From a checkpoint of a small transformer trained on Wikipedia: 19 layers, vocabulary 8192.
Each number is 500 + 50 x the weight over its row's rms, rounded and kept within 0 to 999. Layers, rows and columns count from 0. Numbers have three digits each. The size before them is the row's rms in percent of the matrix's.

# layer 16 MLP up, 704x256, rms 0.0877, rows 561-632, columns 0-63
108:448437541483616540500527516454600526423472538540499574564474520455462512449483423489544481446488529508454528457445428480551486531450524471429565470456399521479541562522480441550503485504473474
088:547454498467547475559445570491550435441468495472584557505459587511483478580484491506550453533435461462483504513420541491510519384456445542429488512564518532478563533482520366537572438540448590
100:567454443497374504464563513499474485535566416391462506459509606522568517547544495555497584565541483481475594437604448547385429527577447471464520540402474475494617531479501604518544508503447460
093:655524467495451522452462527460487473420406436529500451372437551490505521548475406540391555476575543481536456459549514511529498418496518529466549443471501477457523475469422462517539557509486551
099:477497440504560431518507476523494530545481452477468542487407496550517573568485516540540374413577577475520499423490387583575493515556488507388567520417508485485478430463494499624503489585498522
105:592502483502470530449504475486561518540439460456498434539566484468515448402432433525585558495504497516506402453510508484473532440523549504486527623443457612551507478553438526501399502499444465
100:496470524401501482497542478541452556439542568459454402511570507486459469541467574556584510494548424435529493528569533463442477568517475528438451508570387495508472520519522505569466469569581400
106:590632524508587506485514541546446512509331510542432463573449520516529451542522474501601490486412476494552446463558505578543502489472463492508501550550494544461586393497414485424511512447539493
100:423479506451521499425367499465464469513550542438564512542536530534543492383525486501478526490484437442426468389445532518539488513510462517412574580476472454501516539542530485524483467473478572
099:500512481540514562515476536501557518458442494395440469542546479488586600489573526453454462493583536525587469405522465494515528449491442502472594595477551464570549455521438483483494530480570558
090:481422513565512481491566477468435598446478553493516559527549435547540422489480406421583526416511489476473490530441430391494465496472548501493473545492459471558576559557528553498465464510514509
095:471494511516485535554602503484399521481591545524524516457471500505516474348535573458473461488484562489461632591443548450465533631446490464420541548570428474502482502458461534423409465472418470
104:470519519549509524505533433423539478539573488510546485508504513542512510595479549575480458463485519483503500520534559491536439454483511554426447541514461555438529483535559469500511527540594492
101:445548491502566508501452569429487557434420493404564550481492470562488554580510539533504444453443581456491426402584389551485516476467501537478523556458579490478497454482513480456500510517524471
100:474503618539469451457460570606519504530520431564525553638455543428498521519431514493569606457494573501605493461509505459514486471487562517569505517456558473514494442531468492499438500510583554
100:368406573505508538494588435548460455456516495483423561496526510507584445546450506497464425438502581426452603483590470455504449457503469445465499540526531552583493554542544490567504500525473527
099:511614493403565451477654521514490413493468545493606559490485479519507507522460420453556413415440469478485498518512490468525474504473484482559476483534598533486453558496560474414548461448517552
103:520636505471478580577552570568409527542486706497506528550517477407484571493478536477527500489467483502524522472511588550520470599487475548633515478538472480507421459543538494457479465529652537
097:485436520483496505460511414493542468556620414484510527506417446396466478453501537504577560478605451497442452449581435407475514460486472553482401574541479551502486554479481485476531559493474485
101:499609508483533435498407453586484484525549500511558586483602466521492434469463469467521483445494469473581484500536471462459512577516437464537545454494499442555620556460458529502482570392495544
099:446436479478415490516489549514519511494539473482489513593572517496529571469494439474601507497444441484440500565589515550465502481435562512533436566548509537475516493563534425535451505582481550
096:548453502451446617470481506547490499448482545569579495504507483517418556537558472493667558530585536576434462404515488522459470491560480455530575568495387500521520478523541533548455518501556428
097:455513475482548479492488539527380477517324465522384565434588475508533517452596528520537504447536465446492478566482493574446489491499494497523526439524464419520591468521556481455478506413541502
104:547543460459497528430538501568527537559486502484581555471395428462497427486525546482538493391574488520451448505405529473574475515556432517544344532507428477565528480411534600528536556545498507
089:518441553622541537481569519458467535379504511480535480499507545440511493492543452481504568472504483561476548494508446473427484441442550480515475623461486501481519354587511518576537568510439490
095:562495448516584452554484435499549612554502527493475488560551453557495471475610547492484591499450551493572477496438563460506497405512530510502371557483578573507512459438503640507431479535476520
100:550426406443388524484586500513479510511538409535504478487513419392544537517445490474503508473472473491513487497512484443411531474460543429523492546424520534513504395489545566474450449447485589
107:525492512521401457592531412491466492510556506489438528425425463504460475564462498454506510438410505464617413589490485482549506526606404456548532453473425432529542516508573581500484522410507554
103:447559507423443572413426591587510531556567466495494471527446502515519552477481525470581503519532481501445514558367501480578562458499519484473498500542477573514512499430400543533464557503526479
091:476574509451540514460530432494418605511412546475519466479486505553422510511577530391484543439557471476513394466503510468516524479533484479435423450447459555572457547435460462582546537472501481
105:477505466543539621499543527578520500525501499507554508636568474539536452484505466532536556467461463517427535517505538547545485560494570418544524504531499349432498543587513543489444515525457564
111:492552479515537445481477541461512406519511499577467468511461582454442531514471444508569501504460417565511512533537428460426602443469468530376552493472589542505445427449486511511600461529451582
101:506493487560552505512579485501605442483538559461598515496445467425516488491503413481439535460471495574435504526422497568561506421477419534515505482464520536465508474434575537590561486506567510
099:435547467581533490549556454518371535532527409536456458501508530490530481487529503320518456489499544521401644494553487485520459498514554448470586486516457577542533578511488484547472508461529429
102:441477631560476544484524513486546520540486539529573488443544491512521483536462477475429555523466574522500464537500449512471487400487521477502510456592565519530633489535489518493414477463485497
117:486466502501527406478525398489431420486412516522451549438408512547599450500603567489518429566472448483450427415554507507489552457498468444351541458453489467489482513498416529507553559506410445
092:543515523581498548497443475493359547512476620519492427560539500484528562464404481493495490484527565465525525510595483536535468444518492505516550573529460466490504497470538421550429552600591467
105:567509372533542511517426462387440548504519469481393524565464552458481546500508550510527456520509459424529550448484440509472529487475491490512580412498493561453528535517524529540503649431571466
103:533510490483439453591479556513512479445508524499474516465482570555452433495525408538559569518492588529552546502533494482413469474618508516480523531491537500469472604513523533470431445468461412
119:511457524412581409448417450549428553468442543486423499517486453537542535457506532446468519572448485402500538495503438487477522560532640494532464546444558530498545554451476429491481472485527497
107:541489459491565493443486516442471493546584487485559417542486503508495470522535481491527591452496518492530454560437536530562516460428509498451542604623450535526456518494516444461534554507514558
099:525470459496559579550501440442413484380530530513366498431431540545528389457499507474585475562592572568544562585501523432512481513497519491524614424481531456523540576507451521559486469433469475
103:567514480558436605575508507474570530505503543450531559485459472461494591517510496502432488419496492492431529520527520509439481584546558467496567563447373536497526539535563552430442519477549497
103:579525524508535585528376458499567468604531471611493523503523494537612432454569543516544452617438455426434527481524552484504488405470505492491467445446417529519502484485572427478564616397488514
104:576454520500567512484498484407434520561469420517459517457446532472433500481521509484479403622569441582534575515533468544500449479548412518505464510445422526529529607419531555480553524460470510
100:556543509510443488503454565446536447457516551514370487444490493523527500540458437482585529481451490504547572583460547519420484501494615545611493533462529533464536494459537487505515560533434485
098:419584455459441546569527433482585461558565585545478529561493451590492600467540558441556481498533454497515528473503496419533529564486445512495486494487476523451476380471505537502479441470524425
105:414443515498528515467488479454449486562525460467561415484418504561509514509536518509494514534520525573486507461452441591594493483514443510581429473505484549496432540445407518472525512551490473
091:473466480605508505587515518572530463514542517471545484416519522467563461526490544501387510525494531611487465545603546589470494535450513459490564413533472501496575459524469580470439487479567391
099:485488442428549443492587511540420529421495386464491529563547423524454495407477477475476499461463317489475562551521500580490483509474496420476500561455554457514543556498479607505540477543494566
102:405581621497570400424520486508429513521438582505483455454528523549569439563513662525582547482520567512421394475549531491453469541461490569485469504520502482590545598470481592471529494541464438
109:548571527462473486553532517543495527440544617479523460431411564417523504509375538472543534485509505496472426481510510618486540443447463489522581482509524542483490442461510483468500548502485503
108:577478438533510405520488493467532497453532504476502530486441478424468448628490468560415506501539466515519420551442505470456513546509488461588562577464528546524461487491465574448517524492479462
091:433510446444506494590465591522508501461555528434458474499503564465593536512560483554575413620490507489523525508541503600447465540544557498483494479483496481530411449515487571500494498408469555
102:498526495578490479492491524469462560489618500553450467427494454526452481592563443476485598563630527499503672465501488519515464538485497431498508516482466472440464445543517504438508447567537538
102:504521504479509512468489525452522528458477540386537518470483484484494434458540536487484478504580457521518560521509460509532524504454552511576390513498463556476438424421497475546462444568505482
100:553514497602511521508526568477512559433527395510509457586508472474438542478497474438502500494403502473456440487514396507494551568478520471509525475413445386482456437441441483441523546575611570
113:474528541523462449460470453544520464424529511456605471420514581521481497547548500477481471487524588513528542513455554559550427506448399509466443493467464489542558513442495589561491505500500509
101:497564554478446518537511515412448569507455541471449533545440434427387554561547599466523520490477512488591523560455439400573524504531479467491521450511465505438539534418447519456400499516503422
093:507523455528596362536472514514473614496509531385538509429569398530493445476495480454511525495599527445436408529499408471509536500496500594491510460533481527499437511521527473562462466567445449
093:496463426390552527486412485498445428518496468503543556494537423500484534470442417517576537449505523478471495599529610505545437537539524480528594417419535449460524449474426483525592555519459452
099:533478492588413495555502470422518510466559577561471477410530551462557413506466568516535555560434521466568518492536518464453480489565510466479502526465429554483576416670487535500436509525555424
104:448528535541425470462473515446531526507475487570434541458432441470466542513467450527497473423474561492540502526454533561380520501453452526529433590590537508499513465421496565509422587560556489
100:488499438453483593597493560570507556483566463532567495552468522480582547564484472530521457590460473537465467545491419577686533565509477533654536500429511513483424488506570551491421563578549564
100:477479542446562527450556441577424454534475435527501421447506436492486418503466506544518522547498539542514498480497451620562492503556520469525564485404509577516515472410582491581513499461469540
093:507500529516588547422429452495540561449491590558532457470499499496393416467501468446452538464445545485449444575504460511465480485521465521510581586415498462513516512547483559511539468436503509
099:579472497478518470549522486503474473487579454524485476484487401519463485474511497536489488475573564527483443566556542482475479528412593491548467460583543476550590571554498537523487484489467516
098:516539457525493565549383480508546482571599474405419497425479443519550487504555478497498543476545472548498526517480421465449464429546519508517524464435497505486582593579537555571546537494380535
102:478550451532486416552475404508500478510500497488408429417384515522412520443491598526503538529545518527467552500563506516531456464559501537456513558418412461507438411520412547461535524426518551
105:547482468471523541467567490523510545488465404489528519582502540501435522481482552494564498466430525504510434457480493434477439533492480456452477446454406470525512456534475401490520594464481586
101:535502463584437512452413471486488491507515468541549469535540443511567444459470549521530467516530483548465550483509446541423395582452562465509601445503553502537548511569490511463560524498428481
094:533600486510450510490557477552534498525582510425504475383467524524521406434463477486543451502458467531471464495531464541473545497517500479520466594518526557499511435519567603451469521426609513
# layer 16 MLP down (transposed), 704x256, rms 0.0824, rows 561-631, columns 0-63
107:546443467554465518527502490580496501483501461526496459457504493550474395557547473559421482514471469550497538469422563522511552447549457503485444538544511455469412551535510588422416445580430459
084:502513545535437569428511498433501461491521506581411501474436493506511530511429547551460535489537522487561515425512458500539662524512484544603525502501406496422411518521483538545436420519500499
101:486491500578574516581477540575611541501495542461568505500437576551437551591515521410544440454438538516462532477408482526517431573464552583490545481553534481472557578547542528517414589537477383
098:562434520525464449538490466428438504587447459570460493559490532513498478487520540625547479471486462512503518490435549539546585529509499587426535532608530414348524526532449459489465456521530484
100:537458540497444575500431500518444614483502509429551462605521487547426531432523471512541475521544497524540534492436453536468485439465518510504479479422489429512547500521479529401541485541510510
103:476514536476507473566526525576414485581475488468467530441438578479529501615561529580416442475489492489492604509515539498511432547511534462458478405514533402442511489445567501502597513474461496
094:448502495557543502430552522557442556573536484486533495426507522606520485577567465457541477598431441478560495431547500461520380474421570412492427490417514458504505496522574443441474508504495608
109:453487464485523498584537487479480497535573440549514527538502459404443471553548581434474534530498465616549461466408536477494391510554590479483493522427572543509527579449503624460410496553460508
102:603422560466543584510548570516442493488435495520486518484520595542579549500535621524563464454552524448533509512515608550501488494540439530433527541482526527485545493554402468495538512571459477
098:579477507553566452501523497483504660460460539562438525568509548432589476522464488520497527471478493466553477521457505514542378463537525631421552459411534427405451509474461508371463522517418511
096:515586572462460537514484525523538498525551426537469469477477473498441496472427624604490476549421546488494515459578518606531552589514475447484483528441568569464416442478404444518512608475526449
097:516578498455614494434499482439461462498519561514452560468494502528384534540565517560488498489521459455425537480394505620541441586358496647500539486429536442509548520543420530637559529542495516
104:537498593551568529531475503545480531528510490401483451544654548520548481438477485362494519528573478486458465511515459472426646485518605474379435408551493523424523473530474420463465423460422493
103:519554486485533529480509496499517504487469445527545579550540417531519587547513492568466510549544450470555572469556504550447580445520481557503478519518489529529488519421494454517523490495473508
101:526519410431472451489450509448429537501499526529527431511536442617535510493506479451526546534406515544554447512561516533433624466516483541429574612552501513498609475424536480512534441509550486
102:428591525518490525606486466516522576541579550469513564478466469489495518594558396413465542524539439569354577505524543603431473482483557545546464524472496482526524547551513469462428507604536489
099:485481529490501557414454488446499476458521489463539567477431445482496566479512476571529428488530502568493511439557480458520486536495486508504469499392553457409466544569570502436417397452574558
093:511488481477482529488621387581524481526389568511559527595535523511528419537517503291534544423541508519456509546567538533520321475545625524602451506450519573526468511512480487560480470534501566
098:510454546495554579409540492459528425534506578437498535604453598523622520430464459607487565489483438529497448457459489553516576513551513468532504452495491521461497469451519469462517515498640514
102:536525492508528496484545512475452470486476512508439521521477449477507613515541522434517501424466565471456506484555406601478473477542464472509538569476447472438532524477543503507546505544484464
101:406468562509453565590569437506487563585493465534535410467427558570624465515452373595510526512564518449512548485490481526466556490527512507526464507475511503489470484494477523534536482507483648
100:537526616568525535499460457381466447576511520514515514526483497504629527498423489515570541525543447560497569538474508516506498500544451526564506492477459566560509484481542490429467477577601564
094:461439458426426498514494466474527365507578519549545620432495435553563548513459576302519549545491548490534486482548469466524496459481555363507525590468471514498508439495543508538510462466500447
102:372431551583483564507506487539426558563530453527518447509525479486576532440567509423495473505475471487462450524483578468495567412486544395533459539554493473512532461476506440592559410483432594
090:501555470502415507490458477504514487552551501522452574494543501495436553513435520633453437404533469442513529565502453518510750557510466457459449463438482499563450567446492485526427431439518534
097:581518548515487473478469510549483550473509472478530496428588489501518479616494540410483536522481534504484451548580522524460450515490536436508541538479550558458456514523445557466422505487563555
102:426530492479456486514566560523436510407579587552472454490525530442500437461457571451554507515526548453368583524473441423559511452481510529491471480501534460513585497520456564603365413433398473
107:464550560511465489546518606455537492520500448517465480542553435514496530512535573680446494422478435455474619442420537467485497482501434553517491556481462526564550531365524506505444525469429496
101:575594549595466518546515473560512427473455501545433507484415439599544564651599560463484514540533483492569433623453501547506591511504488538450456518538537594576458474565494546524501532533532557
095:516496501483470469409424554498522460515457516486574527513469486502508498500551594642561470416443499554546527508417507496519546544550524452470623452534516532487543548479485569532436493493468515
115:509545538453578512425372448473475469497525521442563518439427493451535500530379423534406557489481521508529500482588480536486526531533519606506486575450531508508516509492527536458659534485435572
113:509467502496478540442521426548481535458524498421549513504521392576543467483550546544468468546510548410452452459467647572516460516566544409558425481558434484462581481549508499462417525477524464
103:536495500494491469454409495543383526534516507498521530506450503508483469634520581463481492521517495494537491422490490534413418461600566389534473474429524482534539531468535605423532456533400462
095:487548552470493509484464503504467492514424448508504504533526516495497488465509519700458435452547467511611481413480452405442361531465511592531566555462444541435525546571410500439475501515551524
103:415549523541414472576551580425532595448499531472475449593506549513531488444476542385524563407522449558552511505428483488473453400545563515582488475554526510526437441544516431496489543475585474
113:441496435502447495612499529423525536503529605508488583508447493432482602544509594496482507477435493520540511550530453480477483518443424498483550572517480488525421518398491536469525483440512541
090:451425433514561406472571429543509443477450468505502491533462522516462470549521510308520602440437547458462493465500524415490306506500504538486539562516468517427515454513536429509597525447536467
103:502503475513572515607475484541524530484514522519558557572482568485548476587547520502560465488559511434500561506510479538464625502486458589452536559518506616474551488544599499525492557415493440
100:436394557525512490534544498542425602532536467543554485486513527514515473446462552617525551450542523544495550490457474552532593471476472561504410588530547507493446503534502644534414534541559592
116:495441517496487492527490412609458518459483508412512475437474471524476537571435507529469488511492536484532459483472512576389403462620580469448509456505543499475530484569610487523513469468534557
096:466471487547458530460518568510521583585467536547512474545505459422579545530478434233406472444480506485532561451522495545441442502445460487511487385480403473544496513531467512474487486382518549
099:515499547515468468455470533520533504530572569575529461562443620426493430532474586543470552482479516524465487512485541452464425528432515453425617437426556550543573464474496455504412553484495686
099:505478496533476467458487414434606409455481480470492391521464570543528516459544614735577524505486498447476493449490537538487617542454493479491502518638508485540552599480548489437500565546449473
103:460487438556551472515449425437550566482570574507415482563555459521448464500463504447535335477397474505417589577541457572507505456538497484518541535495502495415505564502412528487574484595547476
104:615573533468498481575466568477523474349516472489387467440545475442535509564534622584536430435543489523471522489466497536623583483497493486574499426526485446515419502482488537499458510505491494
101:558413493502533468513519548532515518557439481514552459527520442533476460476577451620521476467489494398527521425562598555498604519533525601530534490395482516438512568451604444519487431435479450
099:544549473472585457558551463549486490470449519564538437467436588462543527542360483554407467397508496526545436530440431443554562413564553462465495538424600412524531473478464513536563510467504433
091:487517556472502581479528461590463546416524493427479476476513514573488506447513550170509508604551474498446469505524486459517299473516582428486529415526462484519513467537521553508430432403427456
097:634546410495509485453480456504462500578457441521472564491595472494466471464523476556454526498537483519408457496478487504444506504548502506476478491481601451472519524479374490472493551493424485
101:557495509599478546596442522598518436510491495445477499486513555457579522521548528401537486599536614549425554467483544495614384502436466478496535438620505468553444417543458517545572455484446436
103:414532440556452498513493552513426468548477516472417591439445511456551524496499538552571446532507506480537444498535436536518483523472485512523508514436430538445523468470556446546563443530508477
108:464478464502568473509476527481489428483477526486454531499491462512571419437510482550494458457474477437395452441381451552581408496509485495445500503480568449481381503555527465467470439542420516
095:518584518588506490522474524395483468466584467539499584491518502449598451495531517484504464499509451545451505567387504547477944538445549433537500478458519524526493529499569526508423463468487561
094:511519517510434488444612530379558479460515467536575531514470507524487545443461496462563401497572494462554508540415420484594429522547457493424518477518616393444538530534467437507454535464413471
101:475523569464451493457519431358443512511464413547668566599458452460505495490552471535540470510463578509595566557419563458509474512393493533536474584457467500551515380429563493389456491559567445
100:456531526534488497515600478456503433535541439483449512532476498624515419502538427506428525541508439489527427464506459508542292543566536478518503464507457501532517494537488550510602498530488513
101:471472515538566486504448524443491593449535470505468522540551471464512515618575613477528565516477553439463484480506578541471604490432432508465465502416449515495540510458521507487464482498464473
107:476472500431514506474469452485527559519465509467519485448439489524441482492472549298558527445478531499513529514457607544569468513465505483619541624425498442495521503487531530560488509457464471
104:463547500529543484423570456570427454490565520537544501557524490590520530539486387583453499598563457532496569507409452459453543453500525463486549498568511406524540496501497556497483449514534549
095:517573546480431558487541410512502407464453438625542445450469489524551491568523554535528455573464490489515545567464503474524513400501558492500570489530493563442507453507482460453434475472438452
093:563464490509427483420547489522512398471440541520518488490337490448561463442507551596459503495626436485480562526544430455529545449491559454455473542455458545512515461505452434475443432543492486
099:472553433510546528418488501508520402479642442515498506453514540539438486468549538515605496411574500490505466474464570495578485405490454514531551492557527538575473525451527454450517492498462506
100:440443491539443502469460486578465564535529525528571545553509521547527481532465559330501521494505426479456513499561474480443543507515497480512547433466512501457506563452512518479521448548479550
099:495500594487515478411509456480468460530602491467601510559508581520511517510465409510536484510498453415514445466475543439557382596465465410468490471490520475530548491509484548370456506567455490
102:532545466553444501569628505544484402521461466458489532509485548527609459475512489710427468462491531426411572531425532483501537435398490455486521477488488460484420490459461448556502502488571532
096:432542553510543450623448455491525494480549420514525483463513521438433402483440463453459447546362505548558546580521452426550437507458433506472474538491544483436411496533439565528486525506605513
100:480547420421522548473512491489399510570529475494505460444486528514553579580555456525541439518515461464512568510578356455442482523569493487491568505494515458471415538493478526518548498487546507
097:488449578508500449473577443501469546575530526567470494616503530539509497536511469736467485533495590494569508524507441448548494539422541521506515613515529524494489440540535503558435407461506592
105:429481405419562517554499451540517484564486555610442568522523487500485583662468558478518533498466413560438502450509535522561495469457582447514517602487494471551504566494482506487480473465416439
105:424523552500454450465518477581476378531523463484545373472491491486537421472516553547539518469465415496509526514527557530423471547516557491471387644490543435454448510483513512482522551488529574
095:484414504468484548483580426494442502514491518460590417447427531513467530533407558289476492508487516522482455462480507462534461497540481517421508586567486432508450593468509406534475534488573481
# layer 16 MLP gate, 704x256, rms 0.0852, rows 562-632, columns 0-63
091:579388586445417443517527467497576480429444481581419418628492467485579492510562428493508555420552374493474559499524494527535493571453515446600533514465576484515495587484438452444490411509498429
098:466523564589556519531550469607445397484525473483457498528444496393545502526438488515481553506583569529465414568550500552501557542560473508520592497494503466553462482473384501447532544481476529
097:528543540507536439628438477584491389565603569556467449569435501521502491475537504497553484456421525522484500550503588475490521415633489488458501538572526494491533459497511507439523538516631554
101:557555436461510548493544490452576507487494528457460605468481456503498551491478515557487461502484554505485575443459490622441532557499478488362521425463520509525390518449513426445505554511486482
102:494543428568488484454530479463560536466507497525492512516623424481466485452452545465546556459557496442431460523476529477547456473416473514524579590544513507607462517523505496492377493497501508
101:469516415489431507508556500431472524474536532478516455581522486385484566530419508550550480468537448493502443602513538510587496518519343551473523469520527521482576554613506529421471438516558513
109:441462523524486403567512528523548472492543503570557450518495440484513491532551459526639479537467453534497447522523486436383497413495559477487464462454496522521492587437547573509491469497513538
098:487469475494546494520508540492545433414501501471472464534543512455453536565588594505399376472429422527535449560479589545562511450445471482574379500438498523558504473493501475524551515456495500
103:470498549484471519514575487544520460471402504446594523504536516510510522431526416527402432482482522563503418482579576493421551442472471536399514520503501550506582464449468512345542498443527456
093:532424512498491498419530514527553448467458433529460436590569482430473521543551536502547445587522509544514498556556585496579476485422479395436551594496620478481454517494469417434461472563495528
105:486488412461485557518504495462562433521521493544490465592470517521507484478587424574516519525594508571455409571544499456582506534533506509569585405453498459460583546512508479441463470491450444
098:476445500574545502632457498464495367499462471457450463614524511565518486485515497564519492619483548495446469472483462496498551485501471544380617522515438541495546522464452514531449503490538520
100:498516459477437426473482466480525509493470527500463517558544528519538544536459517525556531445527455454575485522562563597439523486493508486452481514437415553460497579472510488520557394548455550
098:484417532471601533479539455462528478543483530549595429598423416437516502516437490483549473452535434465512414544463542532463571501454531506495499438436453517526556489496520528407423546482450501
104:461399441559601479489518602460418491494535467512479489477506436446455578459605508536504439518448553415451476501554579450483510511530541497535557543522461551515450558443456466461512532452468467
101:517571480532460540473622495536468429441483549424552510515473399558455543585566469590499454561419474585456552491476504458508523554530520499562499414502574491509536551565475398405565522441449523
107:585498471408538632518507400588484485507435545531568401489450498610474450494517439511538492537543487543530472455500530468464564537542526534485519512464453554531432588516496479444597508474568536
099:518533490455376456356451421528506493527596475432497499550531548571508509553451540518535570532452430524460558490512495436443492512571494523474538549496462437478508530422545517447494525481427476
095:571544530459419471464538531383587494519495592555509542501480359430466540485577506484408446490368520581431472428499468493472563487450520530519428497493536523399468479525507401458462548523545514
099:480508496506537576538527457548530472561456565531440546580485499461476516442573483562523487520491493485415508568516438447511513544536505525579520544532399472446522514620495540509566516409536558
099:603446490562571409535487540444487495466479510469483475508448407463485424490471502544590508529497551540471433523479515460454542483516487517475517500440436515436475594555535524459455529493552505
097:441524381508487509426471512439494384455513440429509530517501516508442447469525591474427402432445479530528463509486617516490464481533408468521506475475386586468480541517480523454515558439444485
107:498459478463574511545469432449482541437583603450440567424511436480522432501610511524514472510558545502442466450490552597495561518562470525530441548392431521552464452523575585552537465388383478
095:510502548405491461472555569427386507418547550553523453558486449534494427521499497490512466470446562480463515532462503503532524481452548473490490491524543516503407468467464522457503436551537513
098:441441576609506568481420438510581433551433480532511471441456478534568392448485528531506513461495559510521477478553475495473520436434515471500558446477470427550520532494496489423562523436508462
098:567450494444462478425484396492439439531532459440493457580522559500570560491564453502515469461527445505515496428470408526519583496539496552374560396469484496605412475472426543407512548511513544
102:490517514580496559501463550447508492400541563496489600511469454539480529520530535552523503502487533572467459456554487504467618409550541522539456545484481536516509403456507511544508470435511502
104:432539515459548507489471530437401485560482547568416634535572507453433532430378577605474470574561603515525521495517443545411485562518438523575573432561410540488485538533565456492510517490445475
104:549482537536433588418466416538525395427522547543558463489549580587457447545511609583489463505440525544575552506457527599504531486471510509475664572465506591498585533485554560467470505548491378
109:501529545391550558473507429476397464576546550445479553527433497501555515560476408550527497515473553502529419478613454570520625519498431568511524566443551512514469566527546499520581542492471527
115:453572491550511457499469548505480532509478473568427562491454643512461520514462517414528549441474460547602592616509405468517496464436478466464542479464573483540420505412523498534523432469492515
106:427494525508541470520550459427459427491422489509485477429610503553558506494515487542474439520433519441473372507505497527437574516568440558504498544508566578516561448520457545443516466427579425
097:600574485536556515480562490419496380451531540463476400556634402516501489448430462639453519526588509492430472517549466528481600478513499578459521560442562529540499519465453489496543464388415479
097:510535557505506442526559438489442537625519541622466516534451526401505560606461544553400463529466511470503504445539545527530544516568482482432583426541444546577501552471520493488486537396504582
106:444522488577470565570490413544422406481468591469448519556452497531555495507497471667565417561419498502565438397573506563484529470538494555465502491409458454517486488481438618516530620390453509
097:490533534388471444466488488592413517433455560549444515468521455490542497571454509513543514466443512442566504564482559441486496435571429484588513462593525516569574518513627539599508496400407537
102:521517482543531419406581484533511451481537512477476537450477498552491565480492440510480458462575492524489398502529546478550526564649532489485510477484434477505494505489492555408461463518432551
099:479467513470520471456488432534529498427441564447468602592546532511404524499542472524563550471490451446467465549582466584452544566575539512533525473543516527596543555505530418528426603497406452
108:546559511549486479533550503495471477485489520474552515593499474469420475523470495561579452485413493481452424435503486543462553464541493607474524480427394493395423453477576590503477583468589551
099:482538481450562522511509415419418539524499499462426625528555518467460492507496409510570458480502441581531446481503439643607551476518438542442545537554513521493520555550533591458468528468507565
098:440562491547513536593448500455473379594510438494482570452546469485510552450490514498605548523407490494463426500569506445479541445540574503510431421541486495500473533430504521528429395463509492
098:555476535546582528429507525488489528514400616553484610545394495421449552559510423503517414456474412521494460491497453511510565515508428504476492403485479494650405493433462589486465572547541478
101:550521358508506493460536545550490493562565529487510558531576464447477425522451561513503471520512456392490454510441525526494536527523577493538581503458475523517530463453423453487564526418439401
097:446508399442533517546433500537528502479521548505469523551509472487528545570423513538530502473489462545436392462519526510503606543565531647535601506485499528524423450425521480504541560435618504
103:525683507484497410464445487480546520591478573475525531541433533550469445492536545497453471469493500589513478498484524627534563499514461524399582505462596527483521521543575508442522495541415493
100:414600466509482466545519498462510418549525601505492484474477535610440473521504492516511476486555516579472419470453518541584558571565504475446417493526464568553546527490511458506532404452536517
103:578504499524562481491592435426458595581418575411493527572477470507545565538492509456458476559460489514471550434503347515393610424445585435392535493491415447538510587489500475521515545492499570
094:511532441514469514563504402443479564552432473493498543479470419462483561605516451503544546490576529526523551506484492521468479458505546495523505405509458512504499471476468475427483517506470431
103:514419462449544527536522514544531503550444580397498500468479559485454520599555482488594513400412515475478419524581473564484526507531486537480415419456496461518497453402540488423570479563516584
095:497482563548405464490495522516405507464465536513437511509382435534484517555505515493448507541522514566541426431504481564480577471513496562481445513527367623487456546519505506462443393494486443
102:482473558527501552553517472482565488523399452470490486629450557528485520576570518548520533594517412455426384481485567543449553504601458441506466507425465479512497573445585494506502454490479495
102:603548519441522498468540483590427501510462532435450465558457469499489495582522473575530444499472452441481420576650380550483476456609498601480513561526497481427496445565532474429517541520573534
094:486531457593485399493502442483523523411472455496515553553459477512500565601452391535440529514462529511504461581439453579542488439561537526522551504520454505457511502526528474499577526466524511
102:564520487510472465540572450517442477621472550489410458610555516529428560578453436563497437543441409438632456498531408575485512545489600510524546515523485448531430477493542486416504558493513513
106:490478494504559525534513478496600488556453485502587489509458460459489505574561453565568505489494428464493413498520535438434556526561496536416469420547521587554493599564618584444466438539462536
104:533508531498503490550578461538514475563491544468440499485521471459558505515467381516580511556504383451513514543513523554484527489540456563436436446508558515486466588487537553421455518455511468
107:542531513528540516535498419522481533511432547474428561565474524496527551522582547481427427519510524553489572520525596544505554484506419528587523586487371546539536594459556588522535558473559510
097:512537436601476512608511497474425608477478485422467594431496509421494477481506538482484532466471537538469507504574523515502537536561526577588413464432406549512487552460518499506415580396484425
095:484536418518508469557612622444396481428536442508499510535486546501564523504507484610432550501466469555458532496489521537454502493498533556494580558512494511458494568431450539472489535591525519
099:552534549469544484485491412588490490487546500462485485522468544503526395506635511486578490524519500558482503558528440536504460445541426558511485562374540485437499533468582524521507485544574587
098:524579435477483476474498500535473449474402489509459520416473530531518594466573407490581494497490509603551435450526522531431509519509425453525500460418530572559550515403525514451530557558428510
106:486502419495513442477523508478498450573476457487566458518516482481499469513503490563562535549534525511546533456518435458445513541543520565492560464443371453459497573583520540486478437510473524
099:491491499512472389497470528442481403467397459492424554472547513431459428491454492543452434508528473436531559471393396545463589492472488531561542493454466495399477448444437552442461431477521433
102:539601471433581495477430466489441517479455584473486486506439433516451457507476538547547550498555551502476497490435584543515504434516581537510466507433435597633450538451552489547520495479510563
100:543504509500499486449508443494518416572556521525551405514480487526441487463515446536599339460455387531468504469488509510492530404468533537459419527436485530432461527542548531523332513515443507
098:506490481416515478556494447498459464504508618454558494430563514401426502492464562523433487511586513554426537459616579568479513546607459467499464508553590458620468528483550490546482501541415450
099:423522509412519526479426487428498455544540511459521544616565427470494449532556564477511465621547492503401518519536456552624514548494471485476481437402548563491531504562397485421520478497419537
094:531499461427483594483538455546489478533544490560497537649441467479521506530573463523455463428461461582474518429602571522515561545519478610481515456488586489493534543527463563621491433514473409
103:591484473534440496504441499523435427533515550450489483507537478527535431534465509525356540511467437549544497374492486549461595532447544502495450528539497530534423536450524576491473481522506531
105:560523502572469498511534423518449498479449446405506526511460475498543494471559475480469459482536480570501441501517509542388630406490555497399435561404439562496536428453491572464565526542519575
098:557460438471482502542598462474527495507569475440582570546487464506360564481435436510488510495562431479471446437478476477489512483474548524487537508559492518548454468521500555516427500444415441